Part of a small language model's weights.
Size: 13 layers, width 704, 11 heads of 64, MLP 1856 SwiGLU, vocabulary 16514, 88.5M parameters.
Architecture: RMSNorm before each block, rotary positions, no biases in attention or MLP, tied embeddings.
Training: a variant of Muon for these matrices, 1785M tokens.
Each number is 128 + 24 x the weight over its row's rms, rounded and kept within 0 to 255. Layers, rows and columns count from 0. The size above them is the row's rms in percent of the matrix's.

# layer 3 attention query, 704x704, rms 0.0967, rows 116-151, columns 416-447
size [111 110 115 108 109 108 106 104 107 111 113 109  97 101  95 101 103 100  91  93  92  99  93  99  95  94 102  95  92  98  90  95 102  96  97  99]
[[152 123  86 143  90 100 112 129 118 120 136 118  97 122 110 145  81 132 129 130 158 142 124 147 149  93 135  50 164 104  97 130]
 [104 140 130 180 116 133 120 130 113 144  74 129 104 101 114  95  98  96 130  68 139 120 104 114 128 108 183 137 142 137 158 128]
 [118 132 137 118 113 134 128 130 100 133 164 133 124 135 137 142 112 129 163  88 130 140 103 115 158 105 111  88 152 129 124 113]
 [112 141 135 126 144 101 102 143 145 149 142 128 126 145 117 157 143 156 134 118 136 135 133 116 123 119 130  92 134 123 125 132]
 [112 167  80 151 108 137 141 102 127 154 168 130 104 154 128 121 149 177 134 177 130 173 160 173 103  99 120 145 101 124 137 152]
 [116 143 112 138 110 111 105 133  92 152 154 173 108 155 111 147 153 109 126 129 138 135 194 134 155 161 100 115 143 105 115 128]
 [128 113 141 107 144 119 110 102 150 140 103 142  95 151 103 124  90 100 146  88 164 158 157 146 116 131  88 127 104 167 119 122]
 [108 175 148 153 111 102 118 148 138 116 127 141 118 143 139  89 135 167 172 139 164 130 128  60  96 126 136 165 143 188 122 170]
 [127 177 155 132 162 126 143 167  96 118 151 155  94 126 127 132 131 147 143 132 128 156 104 146 111 167 156 139 149  84 118 119]
 [143 117 132 123 153 117 127 108 103 137 121 144 104  81 142 151 165 159 128 120 152 139  97 109 103 103  61 141 151 139 146 159]
 [114 132 147  85 193 121 154 132 100 130 125  80 148 131  78 117 116 147 103 132 155 111 149 127  93 136 155 154 143 111 121 122]
 [112 138 143 106 144 119 145 121 110  98 100 120 165 106 124 108 116  82 100 140 138 146 167 178 149 127 110 105 100 100  96 144]
 [154 125 143 133 130 126 106 122 158 111  79 111 141 162 140 204 148 174 141  83 112 104 155 145 126  97 126  99 154 120 118 133]
 [108 145 133 129 154 135 123 123 134  83 134 127  82 119 107 167 162 103 106  61 146 192 176 159 135 145 150 155 148 101 155 129]
 [ 83 135 128 170 104 120 125 108 128 122 159 123 147 160 184 104 108 126 140 126 166 163 140 141 138 113 171 117 124 106 140 128]
 [136 149 147 122 140 103 137  84 151 139 143  93 128 162 118  89 129 104 133 141 106 146 190 132 140  96 144 133 122  94 123 108]
 [109 158 122 171 148 102 124 119 153 104 119 122 151 142 116 142 109 135 151 122 131 107 146 156 124 138 150 118 139 132 183 130]
 [127 147 165 131 119 119 153 147 130 104  90 139 114 145 154 151  85 146 107 104 108 121 113  95 120 118 141 102 144 132  82 132]
 [106 117 140 156 105 132 114 133 118 139 103 139 112 117 120 150 113 118 127  85 126 131 111 139 145 116 128 184 131 130 114 135]
 [159 143 113 158 115 106 113 137 120 128 125 129  82 170 142 102  85 159 142 131 122 115 123 102  88 130 161 180  88  77 163  95]
 [133  98 145 128 116 121 113 109 104  89 156  98 142 122 106 106 155 148 101 173 168 123 164 116 146 133 154 162 153 143 102 105]
 [ 99 104 152 125 104 133 132 107 126 159 152 126 107 134 151 105 147 141 147 168 127 142 151 122 127 139 139 120 128 134 139 112]
 [137 173 141 113  99 123 111 111 116 140 124 117 170 168 127 107 145 162 110  79 156 100 106 156 126 148 115 100 129  96 122  86]
 [106 131 146  93 137 135 151 152 118 104 110 164  88 103 123  96 117 139 138 112 127 134 123 137 106 179 116 106 155 146 126 174]
 [131 121  80 116  94 112 112 122 202 169 145 152  85 147 120 137 148 132 122 132 104 128 120 148  98 135  97 152 135 128 125 161]
 [165  89 174 139 123 114 160 175 114 149  91 116 134 134 122 165 144 167 140 168  98 121 136 138 150 116 139 121 170  97 100 127]
 [ 96 142 111 121 116 170 123 159 166 114 154 151 145 147 152 117 111 148  96 140 163 108 144 113 125 102 142 133 127 119 104 138]
 [137 131 124 120 141 147 108  88 135 117 139 105 103 134 113 100 107 145 142 123 126 112  75 150 125 151  64 115 152 152 141 107]
 [123 165 129 152 155 103 125 168 104 151 140 106 127  93 166  88 123 151 138 116 140 141 119 139 156  98 110 152 144 121 130 145]
 [110 149 144  95 132 158 118 100 102 166  89 124  99 136 139 107 125 121 114 147 128 168 104 111 159 132 148 109 137  88 125 136]
 [112 156 144 111 103 117  98  51  98 117 149  91 131 137 119 127 100 115  81 103 162 117 157 174  91  82 114 130  87 126  99  93]
 [132 141 110 129 131 125 142 113 109 109 152  95 114 130 124 134 177 146 124 164 116 137 116 113 116 114 118 141 128 120 132  90]
 [117 116 142 150 101 137 179 148 114 144  70 104 137  94 184 160 128 156 125 181 128 134  81 136 155  73 132 104 160 111  93 139]
 [129 120 135 106 100 145 139 124 121 111 111 131 132 147  91 127 154 142 152 138 116 129 116 121 132 106 149 133 133 126 115 106]
 [143 152 138 159 127 103 126 133  94  95 194 121  92 129 101 104 104 120 105  84  94 143 141 132 108  95 147 101 115 136 138 130]
 [140 144 111 131 128 131 146  92 154 135 156 146 129 149 108 136 172 121 114 161 162 132 154 140 104 137 129 132 102 112 152 135]]
# layer 3 attention key, 704x704, rms 0.098, rows 116-151, columns 416-447
size [114 113 113 111 110 110 111 109 110 110 107 114  94  83  95 107  94  93  95  92  97  95 100  96  98  94  94 102  92 101  92  97 101  98  95 101]
[[113 118 137 151 106 111 153 153 143 121 131 158 187 137 139 152 145 143 123 125 119 120 122 114 118 125 127 123  97 109 128  97]
 [ 96 177 148 127  88 131 131 147 134 141 139 151  76 105 103 114  95 114 123 123 101  88 160 114 122 129  98 166 128 177  68 134]
 [137 177 105 148 133 120  91 129 101 147 152 125 101 121 153 162  99 125 154 158 129 146 116 149 144 118 168 148 155  99 131 107]
 [113 110 136 153 131 151 100 128 127 106 142  90 111 140 135 171 119 126 108 157 115 126 136 170 125 188 167 148 145 105 135 102]
 [136 119 207 132 101 126 103 123  75 120 106 163 116 140  97 110 127  90 105 102 134 150 139 130 150 120 107 103 165 111 140 152]
 [144 176 124 150  99  95 117 158 153 183 150 153 163 100 139 129 148 151 123 148 123 152 165 125 113 166 160 186 112 123 127 117]
 [ 98 166 124 153 173  89  92  88 156 139 114 148 102 110 117 108 129 110 116 130 165 123  98 169 142 132 130 121 118 119 139 101]
 [122 100 140 110  90 131  83  94 172 143 134 132 139 118 157 132 172 115 115 157 201 110 149 143  83 146 156 104 116 120 143 127]
 [103 148 156 155 104 102 108 136 113 167 187  98 157 126 127 124 141 116 101 139 110 142 143 153 130 135 122 127 126 139 172  94]
 [135 115 126  97 146 101 105 131 143 153 149 137 124 110 127 136 145 140 143 113 108 134 105  94 103  83  86 114 110 180 132 161]
 [147 109 125 144 113 108  91 123 148 128 134 132 138  99 164 148 138 138 128 138 113 148 158 120  95 127 117 119 131 101 115 139]
 [144  99 140 176 169 155 136 156  69 109 138 131 109 101  83 100 114 137 128 143  99 147 144 120 130  90 151 127 111 140 132 120]
 [111 109 117  90 148 122 138 108 105 122  96  99 190 127 118 114 122  96 128 130 124 119 135 147 110 173 120 112  99  97 111 160]
 [126 107 124 112 123 103 132 107 121 121  83 119 139 117  88 142 135 101 109 124 153 143 106 129 164 140 139 102 152  93  91 140]
 [123 139 151 156 119 139 149 121 109 130  99 126 146 120 158 131 127 104 141 129 168  97  95 125 131  76 116 142 127 141  99 110]
 [183 127 135 126  89 132 111 152 113 104  90 115 120 170  88 108  93 161 146 136 113 113 151  88 110 116 140 109 119 101 164 145]
 [126 123  72 114 128 100  76 143 123 158 148 136 156 157 111 142 134 116 152 140 147  92 139 117 149 160 113 136 131 124 159 131]
 [116  92 106 113 113 126 117 108 159 112 123 139 148 101 126 182  72  98 102  87 157 137 127 123 137 130 104 123 120 116 140 111]
 [126 160 119 155 146 190 140 139 107 110 127 143 104 120 124 129 165 104 127 145 150 142 163 163 171 112 127 139 101 158 121 125]
 [146 115 124 138  93 140 134 112 144  61 133 121 139 179 154 144  96 121 121 144 151 123 175 140 122 135 155 143 126 117  92 108]
 [136 171 100 141 127  63 126 173 107 140 142  99  89 130  74 129 140 150 150 134 115 163 142 130 133 101 124 117  82 118 115 157]
 [117 175 168 164  88 137 100 152 105 108 119 164  89 112 129 131 142 114 107 130 107 127 120 148 115 110 153  97 153 194 122 121]
 [109 132 135  93 145 147  92 156 119 112 111 124 139 112 106 139 138 110 144 128  80 129 129 107 130 146 133 103 114 151 125 131]
 [131 143 115 148 159 177  87 153 146 125 102  96 163 133  75 114 150 153 143 105 175  82 159 145 142  86 159 133 150 118  72 156]
 [131 143 133  94 110 137 137 112 127 121 116 151 174 134  70 147  91 118 116  86 175  96 105 188 112  91 143 159 142 152 145 140]
 [104 105 132 151 144 103 150 127 139 127 176 146 145 118 168 135 135 118 111 186 131 164 184 148 124 112 137 116 128 142 143 127]
 [148  57 127 102 130 104  91 141 155 169 167 118  95 110 157  82 182 129 116  91 149  90 136 158 127 129 174 144 146 144 127 108]
 [130  95 137 184 171 170  84 131 135 116 156 137 150 111 112 140 103 131 188 120  94 156  98 117 155 119 160 121 136 109 109 131]
 [ 63 153 108  97 124  92 192 101 133 123 125  87  89 132 114 152 120 142 194 142 183 104  66 148 115 133  92 123 133 155 128 153]
 [135 133 118 127 147 158 116 117 100 102 179 141 114 128  78 120 161 120 164 101 142 157 156 111 108 121 166  88  90  96 152  83]
 [142 132 104 123 142 149 143 112 108 151 113  99 120 178 152 135 114 188 155 130 133 135 111 135 163  91 129 143 118 135 150 100]
 [119 131 116 106 143 138 164 127 152 146 146 109  82 100 152 128 142 138 150 122 124 122 105 189 149 120 164 144 142 159 132  82]
 [132 101 112 102 137 119 140 120 124 112 125 134 104 113  87 110 116 110 127  85 140 131  72  82 132 157 151 159 139 148 140 144]
 [136 126 148 152 103 133 132 105 125 143  91 127 135 143 159 152 124 158 149 196 118 112 146 138 121 101 148 128 125 109 142 131]
 [189 137 138 112 100  81 114 147 203 105  99 150 149  81 117 160 122 126 123  83  97 165  87 127 134 148  93 126 114 179 112 150]
 [139  94 169 148 113 113 165 135 113 163 137 163 153 126 137 158 130 132 111 133 148  88 106 110 106 140 127 156 140 133 140 140]]
# layer 3 attention value, 704x704, rms 0.0867, rows 64-127, columns 416-447
size [ 99  97  99  98 102 101 100 101 101 101 102 100 101  97  97 107 105  99 101  96 106 101 100 104  99 104 103  97 104 105 103 100 102 100 104  99  98  99 102 105 100  93  99 103 104 102 102  99  99 101 108 102 104  99 101 105 105  99 106 110 101  99 103 100]
[[172 123 133 176 149  88 123 100 130 131 115 112 114 165 109 160 136 157 135 151 101 121 118 124  97 135 110 131 122 129 145 141]
 [127 154  91 125 161 154 133 131 119 147 126 113 124 133 165 124 126 160  93 153  99 129 113 146  96 152 117 142  87 152 114 218]
 [ 69 110 125  88 151 151  82 147 152 182 131 138 135 121 121 136 156 162 118 102 147  96 141 135 142 146 133 139 149 107 141 156]
 [112 104 122 155 152 119 110 149 147 150 113 113  97 119 133  90 129 159 124  98 133 217 104 107 150 132 172 120 101 117 137 123]
 [151  97 144 101 167 140 115 134 108 147 141 154  76 122 133 139 119 136 136 108 119 154 165 114 124 147 121 100 147 171 125 108]
 [144 155 101  96 176 157 129 114 140 120  92 113 138  96 135 182 166 106 101 130 101 123 119  84 125 148  84 125 141  91 145 131]
 [178 149 120 121  92  92 138 116 125 140 112  85 112 137 143 129  88 130 135 151 128 130 136 124  96 146  95  88 108  69 120 157]
 [157 141 163 173 104 113 125  99 144 145 165 101  86 165 151 130 100 121 157 131 152 144 126 125 124 151 117 124 122 127 145 105]
 [128 109 152  80 145 144 139 164 134 157 131 146 147 109 100 154 151 130 173 127 140 126 148 166 128 168 149 116 104 124 112 105]
 [155 117 107 107 100 149 150 122  85 129 116 115 175 101  88 142 167 120 174 113 137  98 134 120 127  78 164 119 134 113 178 162]
 [123 139 118  98 141 117 151  75 112 141 112 121 108 132 106 142 117 147 119 130 119 135  82 100  81 140 151 155 131 139 120 111]
 [135  77 126 123 105 134 102 150  93 122 124 110 148  78 106  83 141 125 212 166 125 110 111 125 107 120 142 122 112 143 145 127]
 [107  93 152 115 133 129 101 114 168 132 122 158  96 119 114 126  98 117 110 150 130 111 128 104 110 133 124 201 127 106  98 108]
 [112 131 168 114 133 164 154  68 138  70 144  97 111 127 148 113 105 110 110 144 110 158  83 124  85  79  89 142  55 122  94 115]
 [118 129 106  94 145 173  89 127  98 105 144 144 121 108 165 106 150 135 138  96 105 159 145  86 150 149 156 110 112 129 107 106]
 [156 136 119  73 143 173 127 150 169 124 120 112 123  99 149 161 162 184 147  98 115 157 113 136 175 119 126 127 140 131 140 124]
 [138 120 140 123 122 144 119  88 175 110 113 102 155 130 149  91 138 133 139 136 175 118  95 116 148 124 128 112 120 154 146 120]
 [169 156 121 176  76 103  79 112 155 130 159 100 133 109 121 152 112 113 158 123 137 145 128 138 133 155 126 109  92 143 136 135]
 [136 135 108 124 104 119 135  74 149  93 133 114 108 165 144 131 118 121  67 123 132 102 159 180 112 137 111  92 141 128 158 140]
 [129 114 129 151  91 102 135 140 137 124 136 126 184 157 120 123 105 141 149 113 180 128 132 134 121 170 174 118  90 126 117  79]
 [107 128  81 107 120 108 121 143 107 108 135 162 132 182 106 147 127 123 135 129 131 161 108 150 173 126 133 120 174 136 187  85]
 [184 146  98 157 131 138 129 122 134 131 144 148 127 144 144 147  97 105 173  95 147 122 134 139 126 107 105 146 150  84  99 150]
 [168 169 112 134 130 120 106 121  67 141 139  68 135 122 118 147 129 156 154 111 142 138 168 148 107 125 133 150 141 115 111 169]
 [109  77 131  86 157 111 152 120 107 141 100 135  69 178 105 128 173 154 131 169 119 119 107 121 151 156 171  99 111 133 193  93]
 [153 135 128  92 115 140 158 105 106 140 141  94 211 104 129 159 122  98 101  88 130 119 137 128 111 133 103 121 118 122 116 145]
 [133 115 116 121 121 134  91 128 100 115 146 132 153  77 160 114  98 104 150 101 120 145 114 142 119 117 109 119 149 150 141 117]
 [120 155 100 175 115 139 132  83 161 125 145 155 175 104 146 154 125 152 118 165 117 133 102 130 151 178 136 138 104 100 123 140]
 [ 78 117 177 128 143 149 169 157  97  94 137 141 116 140  95 148 130 108 141 115  80 132  81 135 138 128 141 126  95 138 101 101]
 [153 146 138 131 125 127 129  90  83 142 100  73 122  92 125 132 137 106 136 164 146 131 150 128 145 134 120 113 182 120 125 129]
 [131 140 153 132 129 141 133  91 159 121 116 127 149 124 108 171 170 102 166 104  97 140 106 120 112 120 114 136 114 160 157 136]
 [122 107  95 109 108 140 153  88 100 125 133 180 124 143 130 108 145 115 142 159 117 147 125 153 108 177 148 118  85 131  75 132]
 [119  87 102 125 129 150 164  80 119 130 120 113 143 173 141 118 115 106 140  89  72 132 150 145 109 173  88  92 141 147 107 127]
 [165 135 100 159 150 138 139 126  91  81 155 124  93 148 113 136 121 101 120 131 105 100 136  81  94 176 131 114  77 150 154  91]
 [147  80 160  52 129 112 116 108 127 102 143 182  99 105 130 120 119 121 118 125 169 130 120 112 116  97 135  86 116 101 154 173]
 [160  91 138 129 113 122 114 158 135  95 147 131 133 143 149 135 138 122 113 159 130 136 132 129 112 166 136 121 110 124 131 130]
 [128 110 121 111 128 146 118 107 166 112 110  98 116 121 131 105 113  97 104 129 170 161 121 160 120 131  94  71 112 100 116 165]
 [130 136 113 139  73 137 118 115 106 121 123 134 132 140  75 139 129  98 113 109 110 150 165 114 119 138 126 146 112 111 145 144]
 [118 136 173 142  86 133 123 171 122 164 167 106 110 137 135 168 107 108 141 134  86 103 147 178 173 115 145  97 124 127 107  98]
 [116 146 130 143 138 105 128 146 117 151 128 120 135 160 137  81 144 120 112 151 132 122 119 122 103 170 137 174 100 126 161 121]
 [ 99 132 138 115 141  91  98 135 143 103  98 111 121 119  75 137 139  96 122 128 168 115 122 140  65 100 168 113  88 108 129 128]
 [109 180 186 158 118 116 113 152 171 111 105 152 154 151 132 120  97 116 206 112 122 142 137 104 135 126 113 161 117 128 115 130]
 [109 128 124 100 154 145  99 108 144 146 146 164 142 135 124 140 135 129 106  99 154 129 157 139 150 194 110 131 144  99 116 108]
 [125 134  78  96 103  92 153 156  92 149 124 157  77 130 157 105 133 141 120 130 173 121 105 128  88 143 119 109 116 175 142 120]
 [ 99 118 104 201  97 101 130 109 125 119 121 130 122 128 135 103 132  94 120 111 124 118 126 121 111 103 131 103 125 115 149 135]
 [ 89 117 149 102  80 134 100 138  95  98 130 144 141 115 111 124 123  95 154 129 155 136 107 107 142 127 154  80 102 130 111  92]
 [119  83 151 174 104 168 136  76 155 142 140 105 138  72 137 129 103 145 139 116 116 141 111 125 154 130  96  86 148 107 127 121]
 [118 125  89 128  95  90 138 121 164 149 174 119 164 115 126 179 137 114 151 167  61 144 111 134 117  80 103 124 104 120 153 115]
 [154 128  87  82  99 105 102 118 123 116  80 110 121 117 106 124 173 134 110  62  95 122 138 131 107 117  94 149  91 124 148 130]
 [126 123 118 140 130 117 113 116 166 137 121 115 129  97 140 127 106 142 158 109 124 172 130 146  94  85 128 159 131  94 113 143]
 [140 178 114 116 136 107 148 167  96 118 114  98  95 162 128 112 115 140 133  88 144 132 141 101 142 154 180 114 130 127 114 106]
 [120 117 104 120 137 133 134  96 138 133 122 158 150 149 153 123 126  95 104 104  97 101 115 166 126 108 159 108 140 121 136 151]
 [116 155  84 142 145 136 116 121 148  83 127 125  91  77 102 113 147 116 167 150  86 109 143 157 170 142 100 129 131 185 132 135]
 [111 124 106 121  88 119 126 172 121  78 146 115 112 107 162 138 130 124 132 132  72 108 102 135 131 134 159 144 159 135 152 132]
 [144 110 128 135 140  95 154 132 126 125 110 114  96 138 106 132 135 146 155 103 109 145 104 111 157 175  94 122 179 104 155 100]
 [109  88 164 102 117 158 120 130 142 127 184 104 184 152 121 153 140  97 132 163 112 131 141 155 135 165 118 139 146 120 127 129]
 [123  98  89 131 173 108 144  83 139  90 147 101 133 118 109 109 168 135 109 107 156 154  99 106 119 118 141 111 127 183 156 155]
 [131 118 131 137 104  92  74 107 121  95 175 166 129 101 142 172 166  71 133 139 130 131 162 114 117 124  85 109 146 117 192 162]
 [104 148  91 122 129 133 131 101  79 121 111 149 101 128 101 149 101 114 139 190 101 132 124 130 138 149  92 128  99  82 113 149]
 [139 149 147 189  83  95 111 120 110 115 116 163  71 150 126 147 110 125  91 121 112 110 139 112 116 157 126 107  88 145 108 105]
 [143 101 116 215 105 139 159 110 137 122  97 136 138 114  72 161 107 109 116 111 138 163  97 122 164 211 149 102 117 132 160 107]
 [116 106 148 156  90 144 155 155 142 139 129 119 110 101  63 155 138 105 148 113 137 116 160 118 152 135 155 137  80 142 102 114]
 [164  67 161 131 130  90  95 130 168 145  92 110 150 111 156 168 182 137 149 148 103 121 125 132 114 127 111 122 103 111 161 142]
 [133 126 119 128 146 113 152 148 139  88 158 125  73 154 108 141 136 122  92 116 156  96  98 120 112 119 134 128 147 158 136  92]
 [ 82 155 151 127 123 112 110 107 150 162  96 129 139  84 122 112 122 134 138 161 144 147 159 161 125 138 104 119 137 122 121 149]]
# layer 3 attention output (transposed), 704x704, rms 0.331, rows 64-127, columns 416-447
size [ 95  99  94  96 100  99  98 102 100 100  99  99 102  97  99 101 106  97  98 101 105 100  97 104  99  94 104 101 103 101 102  99  96  99 106  97  97  99  97 103 103  96  98 103 101 100 103  99 100 101 105  97 101 101  96 101  98 100 101 107 100  94  98  99]
[[ 89 155 122 122 115 124  83 187 129  99 118 131 142 139 176 164 133 101  71  91 137 112 157 157 140 137 143 119 162 109 117 115]
 [ 97 113 147 109 117 159 137  74 125 143  85 139 115  79 107 117 107 126 171  77 160 104 141 117 155 129 121 103 139 136 186 105]
 [129 185 105  99  96 134 179 122 124 114  97 150  81 114  84 105 134 106 128 142 141 129 121 128 131 129 101 115 115 138 155  78]
 [147 155 182 139 102 153 146 112 111 121 139 128 101  79 126 146 104 115 148 153 123  96 109 136 172 148 183  91  90 164 156 144]
 [120 177  83 109 109 126  92 114 129 109 140  94 141 132 107 157 113 122 158 144 142 133 114 142 133 134 121 132 130 111 150 100]
 [149 146 176 139 124 120 134 152 114  95 153 163 127 169 100  95 126 164 138 126 194 135 123 105 132 131 108 153  99 180 138 129]
 [134 114 121 126 177 129 135 117 162 129 124 134  94 144  86 134 155 117 167 122 183 109 115 139 161 102 167 136 139 153 120 142]
 [124 132 107 124 118  79  78 148  95 112 110 140  97 142 120 130 128 117 134 139  91 118 101 112 146 162 123 148 132 159 125 162]
 [111  87  98 166 143 134  97 128 116 186 118  89  99 127 128 120 100 143 122 104 143 150  98 116 134 132 124  89 140 130  65 115]
 [142 131 117 146 154 146 119 149 105 110 121 125  97 136 116 105 118 138 121 142  87 125 106  81 120 146  61 131 102 131 101 109]
 [153 159 149 153 123  77 149 175 121 164 140 126 108 143 151 123 147 126 143 142 169  91 129 156 155 110  73 138 156 105 190 157]
 [127 161 124 124 159 109 116 105 131 110 170 166 139 172 146 140 141  67 106 100 125 114 132 116 129 108  76 127 149  76 118 124]
 [135 127 150 138  72 106 147 175  90 104 116 114 143 151  70 124 123 161 124 111 125 127 107 117 164 110 124 131 134 164 126 124]
 [101 107 130 118 179 121  99 152 117 109 102 146  98 118  85 123  93 118 119 131 137 118 180 110 160 145 149 108 139 103 127  89]
 [127 170 131 156  87 129 120 149 149 165  92 181 166 143 111 103 119 133 140  71 125  98 144 143 151 120 114 174 147 112  98 131]
 [ 94 125 113 142 167 111 122  86  91 115 141 118 132 148 161 121  93  76 135 117 118 149 164 107 130 111 130 128 122 154 138 131]
 [122 172 142 118 122  87 123 140 129  84 138 160 150 129 129 137 108 138 152  92 113 117 183 174 108 116 150 131  97 113 144 110]
 [119 104 133 115  97  95 144 156 129 155 103 112  92  91  98 138 138 147 126 162 111 125  87 132 145 149 151  96 125 125 155  71]
 [ 70  93 132 129 183 133  74 170 110 197  92 131 112  91 115 133 134 165 124 108 123 150  95 113 175  98 101 114 126  97 127 147]
 [150 134 129  94 130 108 110 138 129  85 151 136 114 121 158 110 153 120 115 128  57 148  98 145 138  96 128 123 153 166 149 136]
 [146 137 155 115 116 163 154 131 143 146 145 124 125  94 174 144 155 164 128 116 116 112 117 116 135 133 177 122 126 113  77 162]
 [101 120 152 125 114 153 101 124 115 109  68  99 140 117 126  93 112 180  80 130 112 107 129 159 100 113 102 132 123 161 168 104]
 [144 135 103 159 126 136 123 141 186 139  97 147  71 144 142 161 147 145 157  87 134 150 127 137  81 137 149 108 106 135 172 161]
 [ 95 150 122 156  97 154 152 134 144  93 148 164 151  91  98 134 137 101  90 107 153 107 119 136 112  94 120 139 126 144  91 115]
 [101 132 123 128 116 156 123 123 101 139 114 137 109 138 182 104 155 139 107 135 145 109 140 139 145 133 159 125  98 109 178 121]
 [133 150 138 133 140 152 153 134 113 160 146 158  81 125 150 136 170 116 110 127 144 147 145 142  97 145 143 105  89 139 141 163]
 [148 158 114 119 137 135 153 132 124 171 109  45 108 145 115 132 103 112 117 117 132 124 139 114 146 138 127 116 117 129 132 109]
 [117 117 133 128 135 110 133 133 144 138 111  98 131 158 112  90 141 148 104  94 153 105 119 136 111 141 134 178 136 101 129 134]
 [142 112 111 140 139 145 115 108 124 133 138 146 114 136 119 143 154 104 151 139  94 109 109 110 136 139 128 134 118 146 147 124]
 [ 95 121  95  88 123  94 120 168  77 100  81 161 121 136 135 121 125 152  43 129 134 121 113 106 134  93 112  83 107  97 130 136]
 [175 128 122 144 144 116 134 135 134 131 158 129 156  63 149 139 148 136 112  92 159 124 145 113  95 101 100 130 133 133 159 108]
 [143 132 131 127 136 118 108 160 100 141 106 130 119 111 146 113 135 157 109 157 142 118 166 134 136  78 123 110 140 121 123 137]
 [112 146 146  96 137 101 173 143 112 163 119 128 132 108 113  90 116 117 143  92 154 158 197 102 146  95  82 176 121  99  99 144]
 [176 119 141 117 118 132 127 140 153 105 109 110 127 138 101 107 111 128 138  91  92 149 101 102 127 155  80 143 173 152 140 141]
 [126 113 158 129 116 106 111  82 145 138 136 146 135 103 128 119 107 124 172 120 119 148 114 111 160 108  99 131 145 145 118  97]
 [ 94 113 167 128  86 122 116 116  97 128 130 133 144 159 162 156 134 156 152 103  99 119 115 113 159 150 149 137 152 131 136  99]
 [123 115 136 128 166 142  98 121 117 135 176 160  82 122 131  85 139 183 125 141 143 141 120 131 156 151 131 110 160 124 136 132]
 [130  83 145 127 158 176 113 118 120 140 110 150 124 133 146  95 151 123 151 150 144 118 109 127 150 137 156 133 127 146 144 127]
 [175 145 153 110 155 142 151 133 138  94 131 152 138 103 106 160  93 106 120 149 145 125 136 106 126 118 104  96 154 140 116 122]
 [127 114 117 118 143 130 174  94 135 104 161 117 132 113 100 127 101 137 158 105  95 110 114 113 170 146  75 157 143 152 146 128]
 [ 99 136  91 110 135  98 164 120 127 158 118 146 126 131 174 104  76 114 106 135 136 142 158 138 134 121 114 134 109 110 163 158]
 [151  75 123 126  97  87  86 147  93 101 170 127 108  77 114  76 181 130 115 129 156 149  85 166 107 126 109 147  85 124 150 176]
 [142 120 148 131 147 147 123 107 129 100 138 146 152 148 122 112 150 143 123 117 113 104 102 147 131 145 114 124 115 129 146 105]
 [148 156 143 120 116  90 116 124 136 163 148 102 121 103 107 128 105 145 146 105 141  98 146 152 161 119 154 104  82 127 112 139]
 [124 125 114 130 141 108 150  90 158 150 133 149 106 138 177 138 103 117  74 139 128 109 113 146 122 131 118 153 119 132 143 146]
 [130 119 100 117 142 110 128 143 145  92 107 101 106 187 127 123 154 132 118 155 124 120 141  75 115 162 129 165 142 143 148 132]
 [154 122 184 147 148 148 125 135 157 170 124 156 129 109 134 100 130  95 157  78 127 109 142 134 106  94 168 153 140 144 101 132]
 [113  98 158 138 149 151 166 121  99 141 126 170 148 179 117 150  92 112 153 166 115 134 150 147 123 134 169 129 155 137 120 174]
 [118 113 124 156 141 122 142 137 125 108 157  64 108 147 169 128 103 111 118 112 104  79 171 144 116 176 169 111 122 108 160  86]
 [ 92 110 119 154 120 114 112 116 116 131 126 153 137 163 157  88 128 119  93  83 131 128 130 136 126 140  92 137 169 153 112 133]
 [135 124 157 121 151 120 155 150 140 124 111 130 123 121 149 105 115 133 133 117 155 159  99  74 138 133 116 108 113 101 154 108]
 [111 107 153 100 121 109 120  97 120 157 139 122 127 172 168 136  67 129  96  95 133 134 158 150  89  93 174 107 104 104  87 104]
 [155 150 156 138 145 117 147 112 129 172 152 115 164 129 142 148 123 127 157 111 125 158 136  86 112 111 120 114 121 108 160 124]
 [ 80 140 123  91 103 124 129 149 111 120  71 165 142 119 186 112 137  91 129 119 151 137 145 125 133  70 107 139  98 127 108 149]
 [110 154 111 124 126 175 128 113 156 142 118 141 124 111 141 120 148 121 147  85 113 117 112 143 133 155 146 127  79 100 128 107]
 [170 139 114 157  96 155 124 137 170 136  96 154 135 162 117 123 130 129 142 165 149 109 150 140 137 105 142 105  96 121 118 127]
 [129 146 114  52 162 121 145 132 116 166 102 122 125 143 132 124 107 111 125 146  76  86 104 139 130 118 127 119 125 146 124 127]
 [151 156 127 185 140  94 118 207 169  99  84 166 155 112  91 100 121 115 153 108 155 128 118 141 135 117 134 106  99 174 142 135]
 [116 144 134  76 136  90 131 135 139 166 152 106 146 113 118 115 145 110 127 134 163 133 160 160 107  92 137 161 102 136 164  99]
 [140 118 172 114 112 133 157 152 136 132  94 119  99 110 141 118 149 178 127  92 127  89 124 148 137  84 136 120 124 113  95 121]
 [129 132 138 106 150 149 127 154 117  98 115 170 127 117 144  98 134 117  76  76 110 134 118 146 146 140 143 120 113 134 158 134]
 [113 146 117 140 143 161 149 101  89 165 145 144 147 106 138 118 149 142 148 140 159 128 113 101 154 128 149 109 152 151 129 136]
 [130 138 178  97 158  84 127 122 189 178 135 116 122 160 118 102 107 120  77 116  84 165 116 176 104 105 147 159 133 123 101 114]
 [173  84 172 160 109 107 126 147 134 107 159 136  93 132 122 193 113 123  73 120 124 121 122 118 115 114 131 124 147 108 136  96]]